Part of a small language model's weights.
Training: a variant of SOAP for these matrices, 3459 steps.
Each number is 128 + 32 x the weight over its row's rms, rounded and kept within 0 to 255. Layers, rows and columns count from 0. The size above them is the row's rms in percent of the matrix's.

# layer 6 MLP down (transposed), 1536x384, rms 0.106, rows 1374-1409, columns 288-383
size [116  83 101 100 123  95 133 105 103  90 101 111  94 111  99 119  96  67  92  67 101 101  99 118 116  95 116 112  92  91 106  87 108 108  61 108]
[[167 146  93 107 131 126 135 150 132 107 132 107 143 168 121 163  64 125 157  87 154 140 181 117 128 147 129 141 156 120 144 143 164 103 146 139 153 125  71  88 102 142 122  96 143 114 155 119 185  82  79 136 174 120 120 100 126 117 148  95  79 113 173 147 158  90  98 128  81 149 149 115 172 117 125 129 171 177 121 109 151 143 168 224 136 104 139 168 101 123 109 113 134 105  99 126]
 [144 148 169 112 138 181 117 152 170 109  77 119 162 100 106 148 109 160 117 152 136 210 185  52 141  92  88 138 140 120 130 144 147 161  75 161  50 138 128  71 116 106 157 162 123 133 115 156 121 165 150 130  67  85 140 181  89 124 117 181  93 193 167 161 135  66 131 105 126  74 190 110 132 123 184  98 103 111 173 146 154 137 124 180 208 162 150 125 117 169 137 127 153 114 172 105]
 [128 160 127  86 107 133  99  86 120 146 147 144 130 174 109 161 156  74 147 102 126 229  76  92 134 164 150  68 106 115 156 115  82 143  72 146 122 121 125  94 131  51 101  88  95 111 161 109  52 172 162  62 167 140 150  68  93 169 131 164 114 146 136 157 122 143 123 119  88 174 118 164 172  99 104 107 117 124 110 105 197 160 158 136 105 141 113 136  90 129 128 116 149 118 114 103]
 [154  86  91 148 132 162  98 248 100 170 181 198 127  96 174 201 159 104 156 120 121  26  39 182 115 125 161 155 151  94 109 139  66 134 109 123 139 156  92 130 143 126  99  66 166 152 169 153 144 109 187 112 205 109 189 115 138  94 141 156 130 155 139 140 121 107 113 133 132 186 104 181 130 119 123 122 122  95 111 104 165  72  90 128 134 143 122 107 154  90  88 177  85 203 170  83]
 [158 142  84 115 113 206 120 140 203 182 125 138 155 136  67  76 113 155 145 140 112  63 160 100  65 171 178 154 178 146 101 140 153 131 118  66 139  98  93 100 125 129 142  98  69  91  91 158 114 185  83 153 152 144  83 120 121 130 117 170 142 157 145 156 146  89 116 177 162 150 161 137 154 115 164 136 111 126 141  89 115 120 154 169 151 116 151 204 151 171  82 147 151  79  98  99]
 [154 126 168 135 146  82 100 124 143 120 140 171 109 119 107 150 153 165  95  95 163 225 110 113 167  99  81 166 152 122  91 183 177 156 127 105  95 124 111  93  73 178 138 125  93  87 154  47  93 107 131 175 125  96 110 107 104 139 145 185 145 126  98 173  68 166 187  54 138 125  82 156 130 110  90 144 118 165 128 142 107 104 124 117 129 151 140 167 122 119 128 107 104 147 149  86]
 [142  47 132 117 130 117  96 119 134 114 132 124 167 113  89 122 103 146 145 143 144 193 204 134 201 191 120 154 177 142 113 159  97 136 130 148  67 122 154 162 143 133 157 116 177 164 107 119 185  98 137 117 148 125 107 155 128  72 138 139  76 144 124 100 125 133  77 162 138  85 132 131 170 136 138 125  98 101 106 119 139  72 124  95 145 112  89 144 154 205 134 119 136 179 101  56]
 [169 103  93 106 133 176 165 143 212 111 156 164 106 127 169 121 141 133 180 116  58 184  91 169 153 132 125 119 185  80 100  86  77 116  85 124 113 170 158 122 113 162  98 139  82 188 144 142 164 128 109  53 106  90  72 176 135 154 138 177 156  85 119 129 150  84 148 129 210 104 109 142  74 130 125 136 143 103 148 149 134  94 147 133 211 147 110 118 147 122 108 129 140  98 152 118]
 [ 69 152  83 128  82  87 131 156 103 165  26 141  89  63 157 144  99 110 130 136  87  53  94 143 154 119 139 142 148 148 147 149 143 138  95 106  91 113  96 127 113 111 170 104  90 173 158  57 144  38 178 100 122  32  55 128  95 194 205 133  63 165  78 133 125 150 108  88  85 131 130 155  70  81 141 180 180  99  79 113  86  86 144 153  76 151 127 108 176 149 131 158 156 112 119 138]
 [ 98 123 103 122 205 169 108 132 130  99 121 146 142 100 134  77 159 189 134 210 108  84 127 174  53 121 124 166 187 186 149 139 165  88 170  88 138 133 134 157 115  88 155  95 133  99 150 135 198 157 117 167 111 159 122 122 144 169 152 113 129 145 106 142 101 125 103 191 133 166  68 118  97 181  68 124  52 122 165 130 127 167 120 120  80 123 103 148 153  95 119  72 129 174 144 181]
 [143 186 132 126 154 219 168  91 128 123 197 105 150 162 112 169 138 174  81  92 118 157 106 169 104 108  99 112 131 172 152 115 146 103 144 158 126  93 165 165 139 130 141  89 154 117 139 146 157 154 114 136  98  74 100 147 101 145 172 109 175 154 111 156 102 140  92  51 140 112 132 150 186 152 124 129 111 115 139 151 162  91 141 172 127 150 106  72 137 105 146 158 134 127 193 104]
 [120 124 106 166 193 103 105 165  66 113  94 178 118 146 110 130 162 145 102  95 158 193 154 180 165 128 167 100 114 173 122 120 141 114 128 101 185 107 136 150 162 118 105  86 117 143 165 110 150 159 119  80  69 164 162 111 156  96 193 115 137  51 125 167 157 153 130 122 211 165 110 130 133 194 153  99  92 123  95 171 141 104  73 159  99 133 156 145  65 151 125 149  85  64 150 130]
 [159  76 156 135 137 147 103 141 152 113  78 147 139 126 105 139  97  96 123 137 117 102 107 122 130 131 207 131 103 131 114 117 161  80 156 115 116 142 159 119 188 126 150 123 124 140 152 154 130 111 125 121  87 127 118  85 174 106 165 199  92 110 132 129 124  91 141  81 112 178 128  99 180 126 137  93 162 116 133 139  77 126 167 216 132 152 107  64 102 170 166 167 138 126 163 140]
 [149 149 176 100 175 146  33 170 186  95 138  87 125 131 116 100 158 172 162 111 144 170 155 128  93 138 103 133 150  84 147 146  74 151  90 124  81 130  91  98 100 180  86 128  78 150  96 119 107 128  86 105 176 117 112 133 154  60 148  27  84 143 104 116 152 166  87 111 172 131 112 171 102 167 183  83 153  51 115 158 148 124 162 158 130 133 117 151 116 175 124 139  98  48 115 121]
 [135 147  92 193  73  60 108   0 139 132 131 190 115 121 119 133 127 102 232 164 120 182 145 123 129 157 104 111 109 135 118 149  90  91 182 132  84 143 145 151 138 168  66 121 148 119 121 142 197  87 111  65 142 167 123 112  96  58 111 171 134 110 138 154 141 174  61  79 126 101 141 144 156 104  58 128 174 154 133 155 153 103  84 155 130 121  93  72 124 166 131 113 146 160 121 161]
 [154 102 170 169 102 158 131  68 104 102 121 150 114 180 109 157 123 126  38 169 106 242 105 120 119  87 128 153  78 104 129 136 136 141 135  64 112 133 104  81 149 170 135 137 149 149  73 134  88 168 143 125 164 163 158 103  58 142 135 113 106 157 171 137 131 108 107 178 106 134 133 100 148 191 124 151 185 138 155 146 115 142 149 104 137 175 106 185 146 111 116 139 101 171 164  93]
 [155 124 116 184 158 144 127  65 132 108 145 106 223 144 141 124 145 162 179 142 152  65 162 103 142  86 120 195  79 109 124 148 121  84 102 185 131 118 109 130 162  67 111  79 105 129  85 182 137 158 135 142 119 168 169 136 163  80 176 112 186 121 181 124 122  66  84 185 135 109 127 162 140 174  96 135 106 144 143 146 121  87 110 141 128 154 131 120 134 129 130 119 169 107 166 187]
 [ 95 141 185  94 112 107  91  76 155 149 122 140 118 142 124  75 150 163 134 125 144 148 168  43 163 100  61 103  87 202 150  97  86 127 160 221 140 166 171 146 162 150  87 159 127 125  74 126 129 176 154  80 133 171 132 144 114 150 160 112  86  73 148 112 102  90 127 132  97 153 154 147 192 110 179  91 142 116 130 112 107 108 111 120 144 137 161 167 230 121 151 134 104 114 139 140]
 [109 130 123 157 134 137 151 255  94 158 135 138 154 131  68 178 189 137  30 145 107  94 143  82 166 132 131 178 114 183 144 102 110 122 132 173 136 147 152 162 140 145  95 147  74 121 103 203 162 118 114 140 145  58 101 191 171 126 158 157 130  84 119 198 108 150 133  98 105 154 119 141 126  72 138 138 149 158 167 132 115 156 113 120 113 180 163 174 100  73 170  87 154 149 179  94]
 [113 188  76  83 184 168 129 224 129 154  96 137 114 142 129 146  93 134  92 106 162 115 151 134 160 161 133 109 176 146 139 168 109 154 129 138  77 179 144 165 132 118 156 132 170 124 102 112 157  91 136 154 125 151 141 126 137 153  82 115 167  90  93 147 160 137 121 139 113 135 114 135 175 132  82 131  91 149 110 154 143 108 154  73 117 167 135 151 159  80 126 174 105  83 128 119]
 [ 68 156 155 148 156 109  84 113 172 169 131 186 173 118 120 163 136 149 135 153 103 143 106 104 161  75  87 104 157 137 136 130 162 176 132 161  12 138 118 186 205 139 101 207 151 140  97 145 142 185 174 151  67  87  95 145 160 200 144 119 100 133 146  88 134 143 129  75 168 135 150 157 167 167 149 122 133 107 137 126 192 136 120 114 202 137  73 117 150 154 115  72 134 147 110 110]
 [156 123 178 161  90 220 163  99 175  89 144 151 132 166 141 201 132  86 171 147  87 163 113  82 160 149  60 155 127 115 116 152 143 168 120 145 166 128 174 121 113 111 130 153 142 143 132  87 154 121 141 118 130 153 165 150 153 111 120 104 170 127 158 147 137 133 119 175 162  72 133 122 158 112  34 132 113  99 135  94  81 164 103 103 103 139 121 134 104 119 117 141 114 196 131 148]
 [117 114 133 123  97 158 133 113 148  82 123 120 136 136 134 146 100   5 166 121 122 173 181 139 205 119  82 134 124 132 129 168 167 119 159  84 149 139  79 156 103  82 127  82 120 154 166 139 101 173 103 113 167 118  98 153 150  93 103 128 132 147  92 116 124 168  76 121 168 175 149 153 103 135  85 110 153  68 161 144  79 181  89 166 137 207  66 127 107  94 164 129 119 140  73 121]
 [135 149 126 140 134 101 147  74 124 171  72 141 160 159 149 140 117 118 185 103 112 190 103 118 143 109  84 161  25 113 112 152 137  48 101 162  91 140 146 145 119  83 144 145 100 147 201 161 143 100 133 136 141 127 156  84 151 106  95 130 157 135 149 142 110 146  78  51 147  30  98  96  99 106 113 147 136 156 191  96 139 186  90 152 129 158 118 115 124 102 140 128 193 124 161 175]
 [ 73 121 125 150 184  95 112 136  73 148 125 130 171 208 193 167 132 120  89 151 173 129 130  90 150 199 162  90 120 106 114 115 128 182  78 137 153 150  60 184 130 131 114 135 141  67  79  95 133 172  64  98 103 149 172  97 122 132 186 171 180 160 112 149 146  95  93  99  84 122 194  58 108  93 140  92 109 109 126  87 205 160 139 114  86 148 145 113  92 153 121 132 140 101 137 140]
 [104 105 128  91 180 117 137  87 171 100 157 109 168  86 127 109 174 193  70 114 109 191 111 104 128 122 124 137 160 101 144  66  87 124 128 126 196  76 138 171 130 166 116 139 173  71 114  77  66 119 108 110  70 134 127 120 122 173 148 134  46 161 128  78 157 137  93 124 119  95 105 140 124 145 180 153 126 156 163 120 125 100  88 152  88 140 182 201 141 125 112  96 146  48  91  93]
 [ 83 128 194  55 146  93 102 115  96 181 109  72 142 107 142 134 126 140 161 178 110 121 148 156 185 139 136 108 156 141 140 129 131 148 119 126  94 145  81 102  93 149 119 142 102  96  98 120 116 138 104  77 151 127  95 134 123  95 148  82 120 107  91 162 182 108  56 109 209 135 132 108 132 187 146 141 152 162 148 101 141 121 157 125 142 141 103 117 127 110  58 152 134 107 196 193]
 [117 121 125 117 110 142 121  45 112  88 153 129 108  94  87 125 136 148 126 179 132 197 118 154 136  65 113 109 112 122 134 162  93  77 115  93 117 191 118  85 152 121 156 145 103 111 142  81 155 130 144 129 114 146 112 137 166 149 100 131 104 105 105  62 139 110 121 182  68  62  95  92  98 116 138 155 165  68 153 124  93 111 162 119 131 113 137 151  96 115 153 161 217 138  57 138]
 [122 145  90 153  99  99 126 226 151 182 137 144 132 140 108 137 144  65 181 159  88  38 136 149 157  89 116 123  99 135 105 150  50 128 142 133 121 148 121 105 133 148 147 170 155  84  86 104 106 140 136  90 205 124 140 117 159  93 131 171  73 142 145 176 114  77  77 129 106 148 123  97 103 165 135 102  99 116 120 122 142  93 159 115  91 147 108  95  94 139 134  87 146 155 145 102]
 [122 137 133 132 163 131 114 183  99 131  99  84 217 114 132 141  81 167 161 153 108 177 131 162 160 124 160 163 138 107 168 141 117 108  99 135 173 133 134  93  81 126 131  89 109 105 176 183 140  90 145 103 141 118  90 145 113 111  72 107 160 109 136 165 168 145 118 115 142 100 125 201 146 113 105 187 155 103  73 194  88 190 152 122 177  87 143 155 172 124 200 103 119 155 119 109]
 [128  89 159 106 108 143 154 139 132 157  99 143 198  72 112 148 154 144 117 140  85  93 166 122 127  85 148 175  92 129 141 155 116 240 159 116  95 101  54 112 112 119 117 118 169  77 130 203 155 111 103 121  12  92 141 106 154 154 141 134 136 165 127 118 152 124 106 152  98 110 130 100 120  61 149 172 118 157 117  72 124 133 130 112 135 118  76 158 176 152  92 108 133 156 113 112]
 [122 145 126  91 154 154 117 152 191 105 145 176 115 110 152 193 117  96 116 156 113 182 118 121 144 106 123 130 127 115 145 146  80 107 122  90  87 106 166  99 123  71 130 141 126 157 102 133  63 124  72  86 167  91 120 175 135 102  71 169 125  98 149 128 157 124 163 140  72 178 116 115 136 175 104  94  95 144 179  86 112 105 162 163 106 123 101 120  89 104 121  91  80 129 111 184]
 [ 87 124 100 132 224  92 160 216 140  52 136  89 106 122 129  40 136 105 124 100  92  35 155 153 110 118 154 149 124 116 102 154  98 101 140 162  99 131 146 152 142 125 151  77 159 128 116  99 127 125 159 137 175 161 140 143 171  90 103 144 120 127 151 119 111 174 147  94 143 179 125  82 114 113 153 161 150 220 135 137 114 135 112 166  77 155  80 128 100 123 149 123 158 131 163 139]
 [ 74 203 140 155 139 146  85 136 148 137 131 102 125 215 123 126  97 132 127 127 115 158 142 130 123 155 106 156 161 129 136  82 131 141 128 125 159 148  89 106 117 155  43 149  94 131 145 169 163 108 139 138 143 117 191 128 119 122 143 126 124 171  88 106 179  94 122 130 124 106 181 164 147 146 139 109 157 147  86 103 118 134 137 132 122 126 124 184 148 141 114 122  75 114  85 181]
 [140 134 157  64 146 108 111  60 153 114 107 116 102 138 123 100 147 197  87 114 109 178 132 169 161 100 101 106 113 118 106 128 126 117 133  82 174 158 127 134  92 154  79 118 101 127 102 142  81 113  96 120 161 108 188 154  90 119 101  86 136 169 106 188 149 115 119 107 114 143 172 180 161 143 116 120 111 209 135 111 176 121 116 162 159 112 131 149 149 165 182  90  87 141 122 120]
 [ 99 156 100 144 123 161 118  64 129 138 132 178  90 138 128 128 169 165 123 133 129 148 138 131  87 129 146 157 112 152 124 163  77 120 161 107 164 139  84  85  80 130 102 145 134  92 130 100 158 134  90 182 107 154  87 163 143  93 174 109 156 132 126 151 161 106  84  99 135 112 118 150 157 112  60 157 119 116 100  80 148 165 164 134 177 147 113 171 154 140  71  81 122 170  98  85]]
# layer 6 MLP up, 1536x384, rms 0.121, rows 1375-1410, columns 288-383
size [ 90 104  94 105 101 110  96  99  99 104 102  94 102 101 100  92  78  94  74 103  99  99  95 117  96 103 104  97 101 103  93  99 103  74 103 102]
[[127 142 136  88 118 129  89 116 127 105  94 148 120 121 140  99 115 118  80 103 147 141 194 100 107 112 138 160 101 145 148 138 122 175 102 152  76 137 112 129 186 165 184 123 113 121 140 111 157 117 173 182  62  79 104 138 122 169 110 111 141 205 115 121  80 143 151 148  95 123 127 155 109  83 123 152 172 227  91 140 147 138 147  86 144 149 136 128  72 112 145 194 163 211 137  76]
 [140 117  91  87 148 123 152 125 112  92 101 143 127 154 137  93 162 151 174 172  87 129  91  87  82 123 117 213 130 133 160  98  97 141 119 142 186  95 146 152 126  53  97 133 166 136 140 110 168 156 135 112 128 138 137 112 109 147 131 114 102 171 178 144 114  87 101 156  88 134 112 109 179 159 135 145 127 111 124 144 146 130 114 118 139 165 148 115 111 115 181 112 138 162 146 133]
 [137  83 123 105 127  36 124 149 170 146 149 146  95 147 144 109 103 156 136 113 131 174  92 152 156 192 102 149 116 142 153 144 118 140  44 159 136 122 171  90 135 132 175 147  88  59  91 142 186 102 106  71  93 115  86 100 130 120 146 146 138 160 115 102 141 119 135  97 103 137 140 139 121  68 133 133 148 121 148  76  84 153  25 169 131 123  90 148  79 126 140 112 125  82 153 127]
 [151 101 131 137 140  80 102 148  75 169 125 112  86 182 191 132 119  69 171 131  90 116 142  37 118 116 171 160 134  90 144  70 167 129 147  70 169 117 168 178 163 140 169 118 119 125  95 129 115 175 161 118 150 125 162 176  83 133 105  64 113 169 146 147 148 188 149 142 120 202 144 131 115 191 109 156  85 100  93 115 114 132  85 179  72 105 176 110 172 101 153  99 171  96 103 105]
 [182 169 123 118  97  89 136 129 133 144 109 185 116  93 131  74  89 128 110 113 116  91 107 135 150 101  80 204 157 130 132 107 179  95 153  57 108  42 142 151 178 119 158 169  87 114 147  84 115  74 145 119  99  92 113 195  65 137  88  58 129 136 144 135  89 128 132 129 122 160 125 147  93  76 107 157  82 190 119 179  99  96  79 121 135 161 120 125 113 173 121 141 128  97 153 101]
 [151 167 106 147 127  83 134 103 181 129 121 143 216 167 133 178 125 143 123  89 137 164 194 129 142 232 151  96 173  83 160 171 137 146  84 173 127 136 156 167 165 100 137  82 123 134  71 118 163 133 146 164  64 176 191 148  99 116 138 142  72 132 166 113  69 101 101 100 135  60  72 108  82 114 186 185  78 110 154 108 182  86 113  84  54 137 120 156 154 139  77  71 117 138 119 126]
 [150 126 152  94 143 113 112 157 108 153 104 166  76 150 138  65 130 118 130 157 126 158 126 148 130 134  79 153 148 106 134  95 115 156  67 131 191 118  96 120 118 138 156 158 184 148 173 126 117 161  85 100 147 103 147  85 152 187  89  81 111 108 143 102  62 178  90 141 109 126 145 140  79 157 150 153 116 144 137 128 147 115  69 107 160  82 153 112 142 110 148 115 138 106  79  66]
 [ 92 147  69 145  62  96  94 105 112 177 161 114 118 122 168 140 124 126 163 139 149  78 107 146  67 138 113  69 160  41 127 129 112 138 194 130 118 154 170 192 171  98  79 117 151 185 164 126  74 116 116 145 143 139 122 118  72  97  62 123 140 176 150  59 135 113 181 173 153 117 175  96 122 177 202 109 139 147 131 153  65 131 131 147  90 115 180 128 145  74  95 153 113 124 137 161]
 [163 179 190 124 124  47 181 144 151 141 133 169  88 116 108 132  97 136 139 143 171 127 126 137 136  86 160 159 171 124 157 134 155 140 112 141 137 120 107  77  75 111 150 176 107 159 158  76  99 116 112 186  79 132 111 124 109 167 136  87 131 112 137 103 187 185 117 157  82 162 176 142  83 110 125 144 178 147 133 151 123  78 172 140 163 115 144 124 109  84 121  80 153  80 159  95]
 [121  76 120 123 109  64  75 124 135 103 119  49 130 151 125 137 156 161 128 138 138 123 103 123  92 239  85  55 113 153 132 121 110 119 124 100 134 117 115 164  74  80 160  95 109 143  83  67 100 139  84 132  93 150 125 141 120 161  94  85  97 187  86 165  88 174  71  98 164 154  89 165 176  63 133 162 136 112 139 159  97 132 100 136 113 104 123 151 176 133 145  78 127 151 131 174]
 [169 142 176 171 150  72 104 112 130 119 106  87 137 101 149 121 137 169 143 163  87 156 126  87  57 110 140 112  62 149  91 137 111 148 128  97 168  81 106 161 146 163 118  88 135 120 125 119 113 151 144 102 185  91 158 128  90 174 156  57  92 144  75 128 116 114 142 133 140 141 192 121 160 130 181 150 144  57 118 143 178 116 125 114  91 130  88 107 158  92 179 139  68  97 117  82]
 [151 149 169 165 146 118 157 154 119 125 137  90 150 115 128 113 197 176 106 174 135 108  94 185  87 107 148 203 104 142 113  92 147  97 165  70 141  80  94 129 111 118 156  95 144 153 105 150 118 118 145 183  99 132 139 132 139 164 105 101 122 188  95 128 148 110 155 226 174 142 168 113  95 161  80  88 116 158  83 123 109 115 135 113  75 113 145  76 129 127  94 208 158 170 115 133]
 [172  78 138  97 138  83  75  69 107 103 143  55 110 160 133 145 162 157  90 150 117 108 151 135 128 174 156 169 131  77 111 146 118  93 100  90 118 101  81  85 111 109  96 125 136  81 157 125  91  66  86 141 108 191  41  81 156  90 113  69  96 169 185 214  78 108 166 136 124  96 156 117 159 140 147 178 122 175 123 121 158 121 147  89 153 139 127 142 102 127 122 141 185 151 152 148]
 [111 127 110 108 145 188 101 101  78 135 168  96  64 135 137  36 169 117 145 109 144 155 183 149 208 183 127 154 122 119 143 172 130 106  55 115 118  42 124 105 162 166  69 104 136 116 110 114 184 105 145 147 183 164 158 153 117 186  96 157 129 154  70 117 158  95  83 150 137 167 138 136  88 148 125 101 165 113 175 114 148 162 104 133 166 192 197 158 105  89 126 124  90 111 142 130]
 [219 102  93 141  90 122 136 148 134 110  88  88 159 159 117 137 174  83 130 110 124 122 107 134 193 127 111 100 118 108 116 135 139 115 117  78  96 160 151 166 175 110 171 137  65 151 131 118 163  46 179 158 114 105 108 163 159 102 121 142 160 115 100  98 100 189 113 158 102 107 126 114  98 127 140 175 110  90  78 142 135 123  73 122  76 154 139 131 118 162 134 119 148 154 145 148]
 [116 145 152  96 102 166  83 137  84 167 134 107 115 123 169 169 123  82 110 106 142 125 151  87  19 120 121 125 127 204  99 149  93 139 179 176  89 168 118 118 113 167 113 150 160 136 167 120 127  67 114  79 129  97  83 106 147 109 121  97  70 184 126 164  77 148 158 135  72 134 125 106 100  98 121  99 171 145  95 108 106 109 160 136 197  70  63 133 112 170 126 138 176 122 131 115]
 [131 117 140 190 104 162  91 131 172 157 136 134  93 155  85 117 103 171 130 114 119 176 189  80 143 101 198 124 141 176  72 136 186  92 149 168 147 115 134 154  81 232 130 102 147 130  98 169 115 164 238 155 129 150  74  63 208 140 148 141  92 102 162  50 156 192 119 142 121 152 152 135 100 119 148 122 159 151  99 127 167 120 162  89 157 155  96 121 159 113 140  87 134 125 170  87]
 [137 102 102 169 195 112 112 116  99 186 122 193 143 100  88  82 143 122  52  91 137 134 134 107 109 128  95  92  91 160 108 151  94  94  88 153  89 141 102  79 107 155 144 161  94 132 120 132 160 142  74 131 120 115 117 196 111  96 157 112 136 100 182 151 134 179 113  99 150 145 138  94 156 131 162 154 171  59 132  89  47 112 104 151 146 146 148 102 124 144 162 191 112 142 133 141]
 [119 115 113 109 139 130 165 135 122 143 170 146 118  88 156  59 136 214 161 162 147 132 130 128 119  99 100 113 187 201 119 139 100 138 179 163  53 160 124 104 131 132 155 101 135  61 137 186 115 208 154 127 147 136 109 120 129  78  96 128 148 204 126 137 158  85 116 104 135 146 119 167  85 146 101 160  97 123 133 111  61  81 109 120 148 158 108 137  68 136 125 107 115 189 119 169]
 [129  96  86 160  89 118 150  78  35  99  72 102 123 157 113 122  61 167 143 143 112 110 166 162  85 147 131 149 118 138 116 105 131 130 117 124 195 152 127 132 114 121 157 111 119 133 130 158  77 148  78 121 168  89 141 148  57 104 165 126 139 151 121 133 160 101 116 178 127  97 103 119 109 135 163 193  73 178 123 153  69 139  94 115 114 106 116 118  88  69 145 196 176 148  80 128]
 [119 154  92 156 143  85  21 118  97 118 116 136 128 110 138  33 114 164 137  97 106 120  98 137 139 128 120 128 155 131 164  85 125 150 176  98 186 112 149 106  95 106 121 140 111 173 140  78 126 175 171 138 175 205  97 108 175  82 161  45 119 113 160 109 182 204 104  99  87 188 147 133  87  94 122 131  86 103 126 153 176 109 132 105 106 149 225 142 140 110 179 134 128  69 135 143]
 [119  96  56  91  51 185 103 132 119 162 128 123  89  88 147 121 150 163 123 151 146 130 106  95 126 150 149 140 129 137 142 140 111 113 143 122 146 116  73 161 118 127  74 174  55 195  87 124 107 168 119 190 132 139 138 106  96  63 146 143 127  80 111  94 126 129  81 131 108  98 131 168  79 129 137 146 128 158 152 159 145  97 101 150 132 147 156 121 118  60 121  69 114 117 133  64]
 [ 69 143 141  62 140 132 185  51 165  99  65 118 151 105 157 121 127 120 116 148 169 127 165 142 103 126 162 113 156 111 131 134 138 149 220 113 152 131  65 101 129 166 101 102 177 107  94  44 169  96 131 156 159 130 120 125 151 117 123  86 124 127 162 163 180 126 153  82 126 154 141 117 100  92 181 163 119 152 165 158  83 131 124 127 143 157 168 136 134 134 162 167  86 141 126  81]
 [141 107 194  92 154 126 108 140 130 124 155  81 154 130 121  98 180 101 143 173 109 129 167  97 155 128  97 117 118 140 142  79 113 117 160 196 103 103  95  73  85 193 130 112  99 102 138 128  95 120 140 179 127 142 123 125  93 226 114 110 106 115 128  74 145 152 135  55  82 136 152  80 143 102 149 160  54 142 166 133 125 133 134  88  58 172 117 134 126 162  80 137 203 152  94  95]
 [156 109 180 173 150 137 116 118 249  51 119 148 103  92 132  93 199 104 106  96 113 145 132 138 106 144 150 144 146 142 124 172 137 183 125 114 146 102 156 163 186 131 127  80 109 117 106  94 112 120 127 105 128 148 120 190 112 105 139  95 129 182 151 146 141 155 121 133  95  93 113 142  59 123  92 119 123 196 187 140 185 118 141 105  93 163  98  68 158 120 100 150 159 134  63 198]
 [ 81  89 113 118 129 136 108 110  85 134  95  75 107 197 134 108 137 125 115 133 138 119 157  97 147 145 139 126 179 119 101 112 145 118 145  76  91 128  99  85  87 125 162 115 104 158 135 142  94 169  97  84 137 172 120 167  48 154  72 107 101 142  56  91 197 109 132 113  43 175 139 121 123 125 144 134 161 126 114  81 145 138 120 137  96 144 120 135  85 141 117 196 124  93 109 168]
 [167 125 130 147 197 144 121 100 129  62 134 160 106 122  97 115 159 156 109 120 146 109 152 194 140 134 187 163  34 136 151 105  86 138 136 131 115 163  56 112 134 138 141 114 103  98  49 105 213 132 120 146 163 196 116 118 161 127 152 153  89 106 128  83 142 175 107 143 132  97 147 132  75 150 142 128 132 169 113  94 114 101 162  99 147  88 159 117 187 119 163 124 118 121  82  93]
 [117 125  97  77 157  50 105  91 151 116  98 135 171 147 134 120 110 172 111 121 164  74 163 149 136 149  91 178 149 178 101 135  96 151 148 115 158 135 110 186 130  91  64 156 143 135  82 118 131 121 132 146 125 128 122 134 128 101  97 129 135 100 138 143 140 133 147 158 118 122  82 106 136  99 201 125 129 140  81 184 132  69 146 114  40 172 183 136 171 134 105 127  84 103 123 117]
 [151 152 131 135 141 133 129 152  69 167  72 121  98 122 143 172 127 130 158 125 136 151 144 136 135 127 134 113  94 153 186  69 100  83 178 182 171 114 133 155 180 118 155 150 175 142  77 178 127 179 126 111  81 151  96 115 139 167 131  70 136 127 143 154 130 155 122 162 159 109 121 108 182 100 130 174 144 106 107 145  84 143 104 128 168  82 188 132 104  89 143 147 136  88 160 117]
 [ 95 181 125  84 136  88  96 124 105 144 106 206 116 123 119 138  93  66 121 120 106 155 126 130  82 162  80 110 125 124 132 112 145 155  40  65 111 128 117 153 123 112  95 136 159  88 108  91  93  81 115 121 148  88 159 127 108 101 109 157 134 147 147 141 135 119 148 161 165  85 156 140 118  77 146 167 127  60 129 116  81  83 113  90  81 124 162 118 135  94 155 169 143  85 131 135]
 [147 120 121  91 169  88 125 184 105 129  92 142 175 174  94 167 105 142 160  98 121 129 166 161 119 174 158 112  99 156  91  90 115 128 160 133  58 161  98 168 127 120 104  85 169 109 133 135 103  76 124 104 145 154 141  95 161 156  93  57 128  89 137 164 159 127 125  87 186 115 107  97 162 176 152  86 120 138 149 129 124 148 160 109 170 152 105 145 103 132  91 154 169 133 132 117]
 [141 116 137 145 201 103 172 149 138 172 217 137 118  83 105  83 149 144 122 107  75 131 148 147 111 114  54 128 127 120 129 136 159 111 109 112 115  91 117 102 110 178 135  90 113 193  96 138 109 112 151 200 127 141 149 100 117 127 142 151 107 114 150 147 136 122 154 165 163 148  78 111 170  82 123 151 128  78 108 146 166 143  96 118 147 108 146  83  89 139 148 118 152 150  64 107]
 [139 121 125 152 111 125 127 124 155 111 120 116 112 199 163  81  72 150  95  88 146 183 126 109 134 137 125 120  86  99 109 152 137 140  85 139 157 143  98 130 129 122 110 132 134 155 146 117 149 122  98 172 178 146 166 146 124 122 124 116 143 156  96 141 178 110 158 121 169 141 117 137 124 159 190 114 120 131 124  81 185 136 112  46  88 159 124  54  95 128 139 147 144  89 168 160]
 [109 129 136  83 137 154 101 115 135 115  97 170 130 161 172 110 162 123 139 113 160 197 175 111 137 186 108 135  90 151  79 151 148 113 169 126 148 154 137 155 172  96 112 192 138 107 109 165 183  59 172 143  99  84 117 158  97 119 128 177 139 122 150 101 194 158 141 169 132 114 224  96 172 118 162  94 125 165  81 161 140  72 106 134 118 110 136 158 102 140  92 160 109 136 117 110]
 [126 131 128 137 126 150 115  99  87 114 160 166 122 153 166  96 104 163  93 165 111 108 109 102 124 102 106 118 131 142  89 111 128 167 160 127  12 129 126  64 177 120 142  66 139 120 121 106 107  65 133 140 138 130 113 190 162  80  82  72 153 189  98 137  98 129 177 144 152 153 169 162 164  92 143 147 125  36 123 150 121 170 132  56 131 112 133  87  97 126 143 140  92 174 114 184]
 [ 98 127 139  82 122 182 127  88 153  81  74 110 203  90 127 121 121 126  91 111  99 146 170 171 109 104 114 131 184  96 137  99 119 208 146 116 150 146 125 163 129 130  66 143 125 139 178 133 168 140 144 107  97 154 152 127 126 119 142 112 125  92 124 159 117 113  74 171 109  58 142 124 150 147 152 177  93  68 138 182 190  91 176 112 169  77 131 101  98  98 156  43 135 166 118 117]]